config.toml
n_head = 5
norm = "rmsnorm"
optimizer = "muon_variant"
lr = 0.00335
doc_mask = true
Each number is 200 + 40 x the weight over its row's rms, rounded and kept within 0 to 999. Layers, rows and columns count from 0. The size before them is the row's rms in percent of the matrix's.

# layer 2 MLP up, 1280x320, rms 0.234, rows 560-647, columns 80-159
106,186,154,150,178,223,243,223,199,165,174,221,191,116,268,147,284,187,172,234,191,189,155,203,226,153,262,218,267,133,183,115,254,227,233,165,204,190,177,191,170,204,260,191,197,159,175,247,182,156,175,202,249,241,217,128,208,236,164,195,174,166,198,214,154,250,235,209,236,262,159,168,229,239,194,199,212,211,203,263,238
102,168,217,221,191,178,171,179,123,195,213,156,188,191,202,151,185,225,249,163,229,203,146,158,192,172,265,205,271,245,187,222,162,284,240,142,210,228,199,194,200,224,235,167,172,201,116,185,258,224,188,152,213,232,204,186,214,253,116,248,205,140,267,197,228,312,163,170,231,186,109,217,148,241,182,187,235,156,183,165,255
095,233,181,233,194,182,146,265,243,160,285,237,177,201,170,187,174,141,213,206,234,207,194,221,211,139,214,198,150,178,230,192,199,215,185,191,185,144,223,189,226,201,218,140,143,231,217,172,255,193,223,141,248,182,168,263,249,145,223,235,170,233,244,117,214,157,152,119,153,229,191,184,147,211,171,176,145,233,175,214,198
096,268,217,263,228,211,112,211,254,220,208,241,200,207,147,214,205,205,128,198,153,273,214,143,184,179,245,159,222,192,234,135,190,123,250,196,185,200,168,279,229,172,226,229,248,205,204,209,292,247,265,233,177,204,170,209,193,120,246,228,164,172,208,146,144,245,233,217,244,143,250,242,194,189,204,214,157,208,142,157,227
098,176,203,242,157,249,265,193,270,169,166,210,246,221,222,189,242,148,177,176,196,158,167,150,193,204,222,122,235,118,180,246,250,201,228,187,185,170,210,152,220,165,131,107,239,148,157,179,175,228,274,148,263,245,215,222,274,123,239,124,198,177,236,163,153,206,171,163,178,239,216,209,222,157,168,278,230,221,246,203,216
102,198,232,194,133,220,219,200,225,188,136,151,165,217,207,163,235,170,207,144,254,212,209,226,196,170,142,161,259,210,215,159,191,224,273,181,163,228,168,223,225,173,251,224,178,205,237,191,280,155,214,211,176,194,228,247,130,149,194,210,204,257,158,203,287,125,132,265,167,233,177,181,199,170,187,180,186,245,139,155,190
101,182,228,253,286,230,181,230,227,195,201,210,217,198,157,227,272,205,175,238,265,240,188,211,205,212,184,157,190,276,159,158,224,234,159,198,257,90,236,268,200,234,193,148,193,245,172,173,220,260,152,203,195,219,216,227,107,209,235,259,208,225,171,153,187,185,220,200,212,207,234,215,223,181,193,124,248,168,187,244,165
103,131,208,250,186,162,204,194,202,190,155,150,252,140,247,151,200,209,179,177,201,155,222,153,152,223,191,159,247,171,150,196,235,159,160,167,158,199,243,176,196,206,226,197,252,159,221,168,137,247,207,196,215,180,206,174,231,241,148,125,158,227,187,201,212,115,219,177,295,162,197,181,226,221,187,202,173,178,231,175,117
107,205,285,169,190,135,159,274,240,171,107,129,137,222,212,233,215,179,164,229,127,131,159,131,231,265,199,141,269,214,165,226,255,192,196,171,167,160,212,232,218,190,231,217,185,130,246,175,181,170,247,254,212,254,180,184,145,195,180,188,283,271,194,274,172,214,181,201,169,190,172,172,199,177,270,174,215,220,240,169,123
103,217,188,190,172,181,277,133,196,185,257,113,218,245,248,237,259,166,230,255,184,279,169,94,242,219,163,194,195,244,187,219,213,246,252,176,111,194,214,195,208,250,263,185,180,209,271,236,173,140,134,221,209,200,168,193,185,199,145,214,181,205,293,105,142,195,198,194,239,182,193,220,178,185,217,198,231,213,274,212,242
091,223,178,249,208,140,209,240,194,213,157,268,187,171,156,130,234,210,214,235,202,189,235,159,226,185,241,176,256,187,140,180,240,240,166,248,214,134,197,172,218,166,172,221,191,201,224,250,179,223,150,213,205,171,192,171,201,137,281,150,173,242,264,160,214,225,197,188,204,286,147,261,166,176,205,225,233,217,130,196,215
098,246,219,158,267,131,177,242,207,146,157,262,196,191,203,201,257,176,266,132,250,108,241,219,170,208,209,199,250,198,170,167,220,204,178,160,222,287,173,164,214,246,233,178,141,140,125,173,141,238,257,167,271,178,225,170,130,207,195,301,224,210,225,200,186,190,239,221,194,245,186,256,180,312,173,129,127,196,213,183,211
090,197,241,185,246,189,197,248,147,289,128,197,164,355,243,190,164,179,165,231,239,199,269,212,248,204,218,222,268,229,161,155,235,200,165,184,225,246,209,223,200,250,190,280,171,149,172,273,198,246,158,243,255,250,162,196,154,210,260,153,202,252,162,196,172,222,214,259,250,252,261,250,311,220,224,254,241,206,216,207,138
102,197,221,192,231,251,223,155,194,242,223,185,226,236,125,197,249,235,162,281,164,298,235,251,110,150,255,174,170,251,197,215,134,204,157,207,280,224,147,206,216,228,229,236,184,182,200,255,179,212,179,225,229,205,198,123,195,163,224,167,153,197,250,205,243,120,166,176,145,267,185,253,256,176,225,139,240,133,162,198,277
102,228,153,205,169,215,156,225,184,195,185,186,285,271,158,172,213,160,240,288,219,196,198,160,174,213,283,151,140,192,157,236,227,167,223,210,151,248,233,206,194,277,181,197,176,181,150,175,135,200,202,164,239,133,181,192,230,244,156,252,229,163,192,199,199,251,216,217,194,243,124,244,244,199,248,186,171,188,151,250,247
093,146,229,216,244,162,188,235,164,168,197,123,257,229,160,213,227,218,245,186,184,204,167,177,189,189,187,152,205,151,193,347,156,166,205,273,243,172,234,156,235,172,239,153,144,170,221,276,216,225,264,267,194,111,215,235,221,201,218,168,254,188,203,227,140,172,211,304,201,259,233,193,234,209,188,219,201,203,162,163,189
101,126,212,172,142,252,175,185,188,215,257,175,178,158,158,235,151,181,202,172,135,230,255,214,229,182,220,165,176,195,272,228,152,198,126,226,190,162,253,198,161,248,202,231,201,194,182,248,179,251,194,131,219,232,258,183,204,196,173,255,216,219,166,234,134,272,210,247,143,289,154,221,177,237,197,260,159,202,200,282,226
108,182,234,204,213,282,171,192,188,243,282,156,254,218,102,173,207,202,191,170,194,204,221,179,138,236,183,141,173,231,175,266,147,163,199,217,189,220,84,205,156,197,189,247,237,259,164,200,238,258,162,240,209,238,278,188,250,255,122,184,241,287,232,197,130,171,163,186,243,215,130,226,159,251,185,251,176,177,211,140,151
108,293,242,177,238,96,178,196,198,185,184,210,225,183,199,121,261,241,244,301,169,171,245,200,159,180,187,154,233,295,140,161,125,165,132,178,167,241,156,136,237,181,155,205,200,202,220,219,226,221,195,192,151,151,245,240,157,163,143,184,264,237,203,203,168,184,228,240,198,231,142,176,194,218,186,183,165,210,250,190,222
109,211,220,224,166,205,126,130,206,234,247,197,202,229,184,200,254,186,154,224,185,272,212,198,204,240,199,234,196,145,216,251,165,151,230,176,242,229,227,226,92,123,240,243,192,229,307,166,154,194,225,139,207,146,209,215,239,230,201,258,211,155,234,143,178,211,172,237,186,202,210,142,164,260,216,173,251,178,214,170,182
095,188,210,194,188,189,189,194,165,163,293,179,179,192,185,206,159,173,238,163,238,182,112,196,233,129,206,193,154,213,203,184,243,159,225,171,231,187,217,189,170,228,148,228,140,230,191,195,128,184,238,184,185,241,263,164,168,197,171,142,292,278,184,181,182,258,195,247,257,161,142,162,150,175,170,221,228,227,181,219,168
102,85,228,216,252,222,159,143,263,200,211,200,231,155,185,264,187,147,172,159,195,221,178,246,178,179,268,241,203,213,220,237,204,208,193,264,216,291,172,191,229,167,235,232,141,217,267,191,248,211,150,245,193,179,290,175,245,176,176,209,248,225,199,194,188,205,294,191,188,172,133,164,237,117,165,168,236,250,168,158,191
107,211,204,213,240,173,213,210,216,145,188,277,171,212,171,216,177,186,185,168,174,172,97,164,179,218,192,190,223,171,207,221,215,214,186,280,174,207,222,150,186,205,204,130,167,161,253,204,163,200,265,296,191,247,185,212,136,181,215,254,192,132,171,195,238,264,252,211,203,181,302,254,248,229,107,153,221,246,250,144,122
104,240,167,231,209,185,265,235,212,167,207,238,221,220,192,145,215,161,209,180,147,233,172,199,163,199,199,172,182,205,208,145,253,162,218,160,169,253,281,189,198,225,243,143,155,208,182,232,193,208,183,123,228,135,182,197,223,285,207,198,136,195,272,126,243,209,180,187,238,203,237,201,248,223,246,240,223,179,205,142,262
100,205,131,270,190,231,173,235,240,231,174,216,224,256,226,181,129,175,240,229,178,143,217,169,210,235,287,161,165,168,185,157,113,250,176,267,166,165,174,137,190,165,307,167,231,264,228,243,177,206,197,134,135,210,265,224,179,144,169,175,181,168,218,220,211,169,171,125,238,213,202,174,238,221,251,145,214,187,228,218,256
100,205,195,202,159,186,130,154,209,191,276,134,212,161,259,162,294,211,173,258,138,256,219,207,186,145,204,221,179,226,209,142,218,252,213,207,147,182,123,133,274,236,207,297,193,263,177,145,213,162,197,152,193,231,178,241,172,218,109,227,265,168,228,179,116,259,245,131,168,206,158,206,202,130,226,272,208,193,206,247,220
097,158,177,157,162,224,204,141,215,133,232,202,169,155,108,150,196,225,185,274,114,212,255,199,182,231,195,239,142,158,236,213,238,227,204,235,234,166,162,143,190,227,216,191,168,252,214,228,227,197,258,198,184,212,226,212,262,171,201,294,243,168,224,253,233,219,184,172,171,186,172,179,245,151,249,187,204,175,206,202,234
098,292,195,155,131,251,165,225,278,140,211,167,299,212,148,247,235,234,201,193,180,98,191,241,166,156,252,251,253,223,177,232,212,230,159,290,193,220,194,151,209,221,198,162,211,279,139,163,237,182,173,222,219,133,174,195,195,216,342,184,207,206,175,180,267,183,176,293,164,240,166,251,133,184,181,237,222,193,193,246,200
098,252,224,189,172,203,164,212,179,203,265,160,144,173,188,150,134,233,154,198,257,181,250,261,190,143,173,274,145,198,177,234,248,224,184,265,192,197,240,180,249,189,153,206,206,261,215,243,224,203,236,196,196,249,234,176,158,279,170,179,211,247,129,218,179,166,193,122,159,218,239,203,187,217,121,177,105,180,211,228,227
101,293,233,253,201,209,220,149,174,219,167,187,179,281,215,182,173,161,189,180,100,132,112,180,169,196,191,145,195,205,213,212,172,142,219,179,218,157,278,177,196,201,159,196,170,146,262,210,168,122,193,228,263,197,235,146,237,254,204,221,133,171,214,253,184,130,178,217,215,170,181,230,166,218,226,204,197,196,139,186,188
093,171,182,245,209,182,138,176,228,146,162,176,183,198,220,234,230,202,215,199,286,207,135,221,220,207,164,242,178,224,204,225,230,146,150,105,206,200,241,152,167,236,221,234,204,251,170,245,164,215,159,235,183,173,203,138,248,207,232,203,179,125,189,137,230,97,148,121,186,281,216,158,164,173,245,180,114,257,306,208,219
104,255,152,140,243,232,178,279,200,232,224,148,238,182,279,231,188,217,161,196,150,139,239,154,226,201,148,211,210,282,149,205,184,125,213,226,192,160,167,167,168,249,194,186,235,198,142,211,230,149,199,185,157,195,193,162,158,197,248,226,210,190,194,220,213,188,218,276,169,166,203,140,182,123,172,238,182,162,254,146,180
103,229,191,169,194,171,168,121,175,210,277,179,202,186,197,272,175,269,176,154,284,108,147,230,204,201,220,173,195,180,157,235,127,181,236,279,198,171,179,179,210,288,218,196,181,233,204,162,179,229,195,211,223,281,181,216,176,107,142,169,205,178,198,174,204,232,264,240,214,228,192,199,182,136,168,251,138,265,215,162,159
106,165,228,227,341,211,208,211,292,201,166,157,134,194,178,215,127,209,295,216,235,211,208,168,115,187,217,205,225,169,216,146,261,225,203,203,203,186,154,175,140,216,165,180,206,207,216,174,201,165,274,143,211,196,230,256,176,174,166,253,218,180,233,192,239,202,128,177,211,235,186,227,229,232,205,171,211,251,220,201,276
104,232,171,210,192,187,200,224,238,155,179,211,211,252,154,208,255,160,188,178,210,201,194,172,157,206,168,257,116,196,287,140,110,161,171,145,225,188,183,227,151,220,109,198,215,204,152,151,255,185,151,234,155,238,183,165,146,148,99,168,167,186,219,170,184,184,182,139,214,225,178,125,203,84,140,187,106,211,152,175,208
096,219,267,176,194,184,226,129,177,182,137,236,305,174,188,230,215,199,188,226,225,192,210,204,305,121,212,248,145,255,246,200,211,187,214,199,128,282,151,177,217,217,193,152,109,198,229,244,287,249,251,198,200,200,226,142,251,206,171,212,261,178,171,160,192,195,175,207,208,202,270,191,262,144,241,216,112,278,236,252,236
097,181,223,231,228,229,254,241,146,191,230,197,248,232,176,200,175,200,281,174,316,210,173,188,138,179,221,196,237,235,219,188,117,178,248,174,189,131,190,126,281,183,98,177,158,280,178,255,218,180,193,197,212,231,200,268,192,197,184,126,246,150,166,194,195,146,200,206,156,183,320,208,247,198,62,209,176,211,219,167,201
098,194,189,190,230,178,184,173,227,220,246,252,240,197,195,233,189,142,225,128,226,189,220,189,197,181,228,172,250,210,217,288,157,229,224,225,150,179,155,255,228,155,292,180,228,184,217,140,270,142,261,225,198,151,209,161,254,221,198,126,193,228,176,243,233,265,210,160,175,187,256,212,113,201,183,263,202,304,171,253,174
106,219,179,168,229,254,203,158,175,126,94,233,206,188,223,221,192,240,176,221,135,172,173,160,152,177,107,261,136,175,145,225,192,197,183,201,219,115,250,98,217,213,170,171,209,225,149,125,216,199,160,188,204,230,171,219,275,207,178,149,168,177,175,221,246,192,214,189,171,156,106,202,181,279,216,227,268,110,240,204,112
101,184,150,193,221,237,190,309,138,282,180,187,242,228,258,206,193,200,234,302,220,210,163,166,157,198,195,233,226,227,142,161,197,225,214,210,270,271,233,185,199,207,147,165,231,127,189,177,144,266,172,187,207,221,265,221,216,226,192,224,221,243,207,222,217,225,207,265,152,266,220,207,208,154,237,236,136,181,136,250,162
103,190,161,158,147,245,188,208,166,236,264,196,275,139,155,219,198,230,191,177,165,204,235,183,201,122,206,210,188,217,228,220,178,182,179,195,174,288,231,220,155,238,190,240,220,235,218,167,175,274,186,213,191,151,147,184,216,228,177,168,181,199,202,257,240,180,224,143,190,147,184,250,205,216,266,135,255,176,189,149,245
094,185,118,146,226,231,215,98,153,233,237,220,234,189,197,209,206,219,220,206,164,232,190,200,214,204,131,229,230,164,205,237,202,172,166,209,190,220,179,267,189,201,245,274,178,156,194,188,149,159,216,233,282,271,215,144,73,254,198,233,232,322,227,170,158,147,214,139,185,276,167,208,210,112,266,232,203,233,256,198,193
108,186,205,140,194,237,196,228,136,229,153,200,303,221,219,190,222,277,184,180,235,246,162,203,143,163,137,230,218,209,244,150,203,229,144,263,125,147,184,168,163,214,204,212,224,196,245,207,199,273,171,190,257,180,92,192,168,198,210,202,170,177,161,163,204,210,212,251,246,185,224,123,265,213,235,146,237,270,195,147,187
103,158,221,204,172,193,181,212,245,224,125,211,256,222,246,201,218,123,280,181,188,200,268,207,183,144,197,264,113,161,144,202,225,185,144,179,236,227,230,197,186,128,163,247,160,213,175,156,187,149,166,246,201,219,196,210,121,218,214,167,235,265,212,175,214,161,124,270,143,195,213,257,148,232,166,175,140,140,201,153,263
106,247,220,164,183,168,251,154,197,236,218,225,177,207,252,149,139,136,172,172,196,175,244,170,170,154,172,227,226,135,212,120,221,173,154,172,181,217,157,187,194,230,271,171,172,120,221,152,221,216,186,204,191,137,161,146,138,168,223,117,177,267,204,205,283,137,157,184,150,224,261,184,201,220,204,140,194,218,238,203,148
106,120,175,156,202,154,238,157,243,198,229,175,249,196,200,293,182,225,180,231,173,220,153,214,241,253,173,221,230,258,183,178,127,264,202,206,155,177,203,236,164,157,195,163,217,251,209,151,199,169,179,183,210,220,183,177,211,174,158,232,235,157,206,222,233,135,170,215,213,210,213,244,204,229,228,211,203,210,225,177,236
096,210,226,212,200,226,229,116,269,262,175,188,208,118,141,261,284,264,225,157,217,308,246,179,164,201,189,198,201,222,208,213,198,200,147,171,199,189,217,144,176,268,219,200,285,163,197,263,144,158,171,194,222,212,193,205,243,231,229,268,81,200,191,164,189,235,126,191,204,168,208,209,218,235,232,222,265,201,213,224,212
108,206,199,164,230,150,200,225,201,151,254,206,170,222,202,141,185,186,172,216,207,212,165,213,182,167,221,184,202,197,253,211,184,218,201,115,233,161,260,260,225,204,171,288,157,201,170,198,267,227,171,147,212,167,190,244,185,229,134,124,211,195,216,147,163,88,169,160,184,217,171,181,133,161,169,253,146,132,203,249,219
111,167,202,229,219,184,234,202,287,183,208,187,228,252,176,152,194,287,219,215,212,212,266,174,190,189,214,200,209,187,215,172,202,255,132,207,210,310,221,212,194,246,191,239,227,130,214,210,195,229,192,218,239,301,255,192,185,234,187,240,163,215,193,199,129,216,165,224,231,149,222,252,201,134,156,211,201,173,186,195,188
096,136,183,143,156,145,258,182,218,227,228,187,188,231,170,203,181,194,203,107,214,182,190,233,271,166,294,175,247,249,234,199,191,200,154,175,194,181,158,215,126,181,144,167,270,233,241,160,246,165,263,259,183,176,258,222,217,201,193,229,172,143,196,208,151,195,133,115,148,250,242,195,250,138,249,198,255,234,110,205,136
103,132,212,214,169,183,220,160,217,199,112,154,260,201,214,287,253,208,179,206,195,252,259,163,119,151,241,195,222,155,232,215,190,164,221,247,183,222,164,240,197,203,169,124,224,152,210,244,179,252,194,181,253,245,140,187,198,229,245,214,201,214,162,208,251,211,153,236,222,234,173,172,274,196,168,279,136,156,204,143,248
097,244,172,161,188,246,194,169,202,252,262,199,206,201,174,188,170,90,199,168,156,225,148,165,187,271,131,250,272,125,212,192,229,213,189,223,190,196,236,134,209,189,166,193,178,161,267,171,216,227,215,196,223,224,229,168,222,132,132,159,197,271,236,236,226,223,237,177,163,168,247,151,223,134,192,186,174,155,220,165,216
098,140,193,99,192,216,202,244,190,150,232,221,202,212,238,364,183,168,150,241,150,179,257,242,199,170,235,156,211,220,256,203,200,257,226,200,158,170,192,164,141,202,256,162,191,251,181,248,181,153,187,150,192,209,174,237,212,215,230,207,211,201,166,171,169,293,210,182,154,253,182,201,219,245,111,169,201,172,159,214,219
096,211,248,219,218,188,207,141,150,184,215,239,216,163,209,222,166,259,130,279,260,171,169,220,212,221,180,153,213,184,139,224,200,104,183,240,215,205,213,171,155,208,242,139,181,204,124,98,124,241,250,299,189,215,175,260,191,135,184,174,211,218,210,171,209,170,161,217,185,159,180,191,214,233,205,239,267,204,170,184,163
083,225,188,231,191,183,176,192,221,147,268,161,197,151,277,156,172,188,195,207,278,228,167,200,176,185,197,138,234,193,188,125,184,137,196,216,120,193,162,199,215,179,205,188,186,182,292,213,213,212,159,134,171,232,188,226,193,188,149,208,162,239,146,96,145,196,313,238,174,175,178,206,211,226,253,172,172,216,139,244,265
104,166,216,121,187,182,193,164,250,226,263,213,146,224,140,216,192,193,179,237,181,201,222,239,177,212,204,170,239,207,160,216,267,217,207,224,241,117,223,167,182,197,233,178,155,76,173,225,177,137,183,175,152,198,166,242,176,263,192,119,194,228,216,150,231,148,238,249,209,239,188,195,191,212,125,208,175,209,224,186,172
094,208,214,159,282,181,183,205,218,196,163,187,189,180,145,140,205,184,247,142,179,209,122,215,138,194,238,229,236,255,122,210,208,154,163,216,205,257,195,201,211,124,162,199,212,238,161,242,259,182,149,204,128,248,209,248,125,266,179,186,191,153,160,201,204,180,108,143,190,236,186,174,247,196,170,233,191,156,166,219,215
097,250,197,216,251,290,183,203,197,158,147,190,170,186,146,252,171,183,214,120,238,223,239,188,222,194,209,262,232,109,251,193,229,138,235,217,159,189,158,275,193,247,163,197,152,210,231,178,191,210,147,234,184,142,219,235,207,183,217,158,218,187,130,139,226,188,169,158,172,205,200,193,220,187,158,160,162,206,233,237,250
103,203,229,177,221,213,172,191,182,215,208,210,216,306,236,238,173,192,201,200,165,205,202,214,208,177,233,253,245,198,222,190,132,196,121,250,226,189,162,202,169,167,216,145,205,236,218,214,193,217,151,179,190,224,180,145,295,134,163,170,157,154,159,224,238,193,176,130,203,234,230,181,193,174,219,304,133,153,228,118,219
102,158,210,158,162,211,187,170,234,262,266,212,164,209,214,181,129,267,193,268,210,172,242,235,201,235,172,243,185,150,223,149,239,267,174,200,199,249,176,214,178,187,232,159,204,200,179,228,191,211,197,242,212,133,166,251,171,159,167,212,203,201,215,239,219,180,198,185,235,319,240,199,146,290,221,174,160,168,181,248,249
106,209,241,272,249,163,155,222,121,262,222,152,149,189,218,256,227,198,195,168,249,152,251,300,263,138,135,164,256,213,234,203,195,191,235,195,239,223,235,226,207,226,215,239,176,193,171,205,147,217,204,210,235,165,212,201,146,222,119,181,179,288,214,253,260,147,173,156,139,169,204,201,205,223,215,165,203,135,267,179,241
099,191,219,197,219,244,229,217,118,160,210,220,230,241,160,157,211,146,212,181,162,272,223,227,249,241,260,180,169,166,147,250,170,211,166,161,208,157,211,216,171,99,131,120,196,206,192,195,242,306,178,204,228,186,200,204,199,211,82,162,222,221,192,186,139,160,200,202,197,168,214,236,153,170,206,139,170,184,165,167,220
101,219,211,204,149,220,262,187,192,239,276,142,209,202,216,208,215,209,191,195,230,117,240,199,226,195,220,210,174,236,263,247,268,184,149,176,147,216,100,213,140,270,218,256,123,198,231,238,286,143,189,171,175,138,174,180,264,249,208,176,179,271,195,184,264,263,175,238,193,162,226,255,157,235,189,220,240,126,146,228,258
098,172,272,251,194,208,231,256,245,222,236,214,239,318,236,194,228,197,259,240,170,241,200,215,163,218,247,131,140,183,172,130,162,123,290,222,227,209,225,239,268,160,135,175,226,156,188,230,298,229,306,158,239,194,186,176,170,240,224,226,230,115,123,155,187,242,147,138,196,203,211,147,274,169,194,187,163,215,197,126,200
103,210,226,245,184,174,189,183,177,157,232,210,197,187,153,224,190,176,204,201,188,161,192,236,267,202,174,177,227,157,197,172,238,225,190,245,261,232,156,207,180,189,126,185,209,156,225,205,189,202,192,185,228,223,198,223,204,217,196,206,143,237,215,158,183,190,147,160,207,278,290,264,217,275,238,249,177,218,177,236,174
104,187,153,177,260,220,168,224,212,182,219,239,188,203,214,184,171,181,262,237,154,173,235,184,115,231,262,143,199,276,290,193,189,251,228,175,142,220,147,174,216,213,224,275,189,233,214,149,143,205,191,172,174,201,198,166,213,229,240,178,199,204,112,195,152,197,207,165,225,221,109,203,194,205,171,192,158,246,219,173,210
097,200,174,233,161,159,219,177,224,202,236,172,227,167,260,210,223,143,129,147,158,238,277,159,160,187,191,200,199,209,113,189,221,219,220,162,119,166,90,134,226,161,277,184,186,209,130,232,231,209,158,318,204,198,173,205,202,271,277,275,242,205,201,199,258,239,234,248,182,177,223,169,169,231,160,189,156,210,143,209,148
109,195,188,185,150,164,167,182,243,253,265,204,146,203,196,191,136,222,213,140,183,174,168,148,247,239,140,173,194,217,189,133,273,238,116,260,191,188,116,233,254,204,166,210,176,220,284,173,266,254,199,145,228,242,137,251,146,215,208,125,265,184,194,210,232,224,242,178,209,193,168,134,190,228,208,143,131,176,201,229,141
097,199,174,162,176,164,178,142,185,143,197,157,207,107,237,224,173,180,258,270,223,226,181,178,234,215,202,240,172,279,238,212,185,201,80,230,176,183,158,261,125,241,273,190,204,257,195,200,193,193,189,227,186,166,161,174,218,114,240,112,199,225,190,160,173,175,209,113,186,208,199,225,209,193,195,202,211,252,143,195,237
100,158,195,173,164,192,198,224,222,259,219,203,165,215,223,246,163,253,225,207,183,220,188,206,245,208,150,216,157,250,268,206,227,186,275,164,179,167,176,166,222,222,118,165,202,150,171,249,209,150,227,238,205,148,180,176,136,223,197,255,197,182,236,146,250,143,177,225,164,219,219,200,128,166,137,184,180,178,168,217,190
096,148,176,153,202,203,245,273,230,211,224,250,218,255,211,226,220,329,253,153,158,196,166,262,170,173,204,219,230,162,313,148,211,197,189,261,179,181,281,249,166,160,149,205,222,217,208,174,278,252,226,192,179,150,142,189,213,219,185,222,245,171,251,215,214,210,232,254,233,144,280,197,279,181,220,249,153,274,181,234,173
095,152,206,168,166,265,177,216,151,207,180,213,131,204,231,157,200,210,207,202,206,160,192,206,191,182,210,178,167,183,254,140,195,241,229,205,222,249,218,256,161,257,165,128,234,160,134,144,201,236,209,137,228,233,119,128,140,207,195,179,186,246,184,225,198,153,182,125,148,198,226,140,250,195,156,266,208,165,151,188,204
099,209,87,212,245,187,137,201,168,238,207,142,187,223,209,153,130,158,219,212,151,209,226,173,217,280,176,153,197,295,127,231,215,203,189,154,105,243,231,152,216,188,184,186,316,248,170,171,161,225,179,198,209,124,193,207,187,205,232,243,168,176,203,143,216,232,76,255,270,181,212,222,132,158,185,172,143,168,195,167,124
097,167,172,130,221,257,179,241,181,206,153,162,199,217,212,200,212,177,170,190,188,176,173,160,266,188,228,141,240,177,201,101,169,283,283,176,169,273,139,230,231,182,167,225,200,185,125,106,258,161,122,209,268,242,181,223,219,257,137,178,178,202,188,216,196,213,201,220,252,214,185,221,199,188,182,228,160,184,280,180,233
096,197,242,172,212,162,158,248,193,220,104,210,160,220,217,194,186,181,152,234,185,190,115,251,257,105,170,181,229,221,271,173,246,168,184,197,207,218,169,225,141,257,202,212,217,176,169,228,180,218,201,207,173,247,202,230,131,248,181,258,153,215,195,172,210,224,178,224,160,150,110,191,192,220,179,233,141,184,222,230,217
095,131,230,225,220,210,187,194,238,194,198,115,155,188,108,156,191,153,251,205,139,206,211,242,191,247,211,166,180,207,233,193,207,161,219,200,176,207,239,219,221,210,213,223,182,177,212,240,228,207,211,199,259,208,145,162,162,209,175,189,187,219,114,192,159,200,177,237,224,165,241,180,281,167,176,228,188,144,126,183,176
100,208,155,240,203,217,199,215,209,213,184,247,169,163,194,173,165,155,250,219,181,279,136,174,258,187,250,195,207,211,226,184,211,234,114,180,136,217,178,175,252,203,219,156,162,160,173,282,220,220,219,137,213,263,167,142,260,204,176,194,268,182,208,187,174,177,224,252,197,229,148,245,171,239,106,214,224,231,255,289,135
103,163,199,243,190,145,253,194,169,220,172,173,221,262,166,224,219,232,170,160,269,152,134,198,251,224,242,224,185,140,171,130,196,159,184,167,137,179,310,203,176,132,234,188,109,242,133,236,191,140,197,223,234,169,154,208,214,163,158,233,132,210,138,249,202,259,232,190,227,218,271,210,168,199,230,206,159,202,164,222,174
095,203,272,187,114,222,131,157,191,193,263,208,217,225,203,156,239,229,113,206,179,218,154,182,171,137,255,175,246,148,250,260,172,169,186,190,219,211,210,198,191,187,277,146,235,286,184,154,260,174,163,241,143,226,158,247,258,172,260,250,275,192,246,178,116,197,200,246,201,138,185,126,196,193,200,257,228,173,206,221,203
106,237,167,195,129,250,175,184,217,230,175,151,181,252,110,217,177,173,260,207,124,247,201,219,174,173,275,157,200,223,176,184,195,121,200,101,150,272,192,224,225,190,188,237,182,187,152,221,192,166,159,191,228,235,246,226,198,199,172,187,170,230,167,257,169,145,122,263,186,135,209,220,217,200,101,187,227,202,102,201,151
101,139,194,177,231,185,243,125,169,208,167,224,169,173,174,249,244,192,236,184,165,229,225,196,253,248,160,251,205,268,199,132,192,212,239,163,224,126,186,188,182,255,274,165,182,206,203,147,242,143,198,170,203,238,233,174,178,204,191,211,205,288,201,304,258,228,209,175,168,184,240,199,166,123,255,253,208,224,166,209,104
091,182,190,223,202,152,218,204,224,205,116,214,222,232,169,220,220,286,281,186,265,132,145,227,212,182,132,212,238,225,253,228,104,181,252,198,180,235,110,221,149,270,221,248,147,219,215,190,217,224,194,294,259,170,171,120,148,130,166,195,91,158,153,238,238,216,182,194,237,207,226,169,241,227,250,211,158,299,171,160,201
105,240,203,168,156,161,241,188,226,195,159,196,208,234,177,223,222,235,199,213,179,236,230,120,177,241,181,234,179,177,232,237,214,221,263,277,201,207,149,202,197,133,229,131,224,221,218,219,194,174,187,138,261,250,164,166,148,199,245,198,241,189,178,234,238,158,138,211,186,176,186,172,210,219,234,210,185,109,304,212,203
104,276,200,192,117,150,283,106,125,182,146,132,188,217,236,224,217,171,186,245,239,237,194,241,156,189,251,234,188,243,203,216,212,215,196,196,221,222,277,145,191,134,208,205,242,173,258,220,147,215,232,152,223,161,217,181,126,227,221,233,285,197,204,252,252,214,221,197,187,142,216,193,210,209,220,232,210,208,225,275,204
103,233,89,109,228,223,193,238,151,167,230,158,158,245,178,222,234,253,220,248,220,214,116,247,223,158,198,248,204,119,238,176,210,250,212,177,167,235,181,214,274,209,212,248,187,205,238,204,194,177,245,176,188,161,128,183,196,208,196,232,172,207,233,209,220,211,161,137,212,171,168,223,186,206,147,259,180,288,173,146,210
105,244,185,272,150,193,249,276,225,224,171,211,173,204,205,171,220,198,167,176,170,205,259,235,123,258,257,203,195,229,222,246,239,170,246,194,190,169,297,208,224,217,231,187,168,209,199,94,263,230,217,197,164,213,253,191,191,179,263,195,217,152,249,219,211,194,248,224,232,162,154,174,195,239,232,183,177,200,136,167,154
106,272,162,237,169,173,169,273,138,132,225,233,149,191,267,189,209,224,166,151,149,194,210,284,147,217,254,139,214,178,160,214,189,174,192,246,139,194,229,259,172,228,209,186,191,258,120,213,197,206,145,196,128,158,266,210,242,213,183,106,221,216,221,124,245,174,211,148,178,163,197,248,195,222,186,146,193,148,183,143,77
100,198,206,203,171,203,211,230,268,220,241,216,244,228,187,232,146,212,167,199,124,223,213,201,157,271,175,157,211,221,180,230,153,174,181,203,177,200,211,229,201,199,256,222,206,172,270,207,251,112,275,215,169,135,221,273,233,201,178,227,186,163,191,147,176,196,152,242,122,154,240,180,211,230,156,183,188,220,228,239,213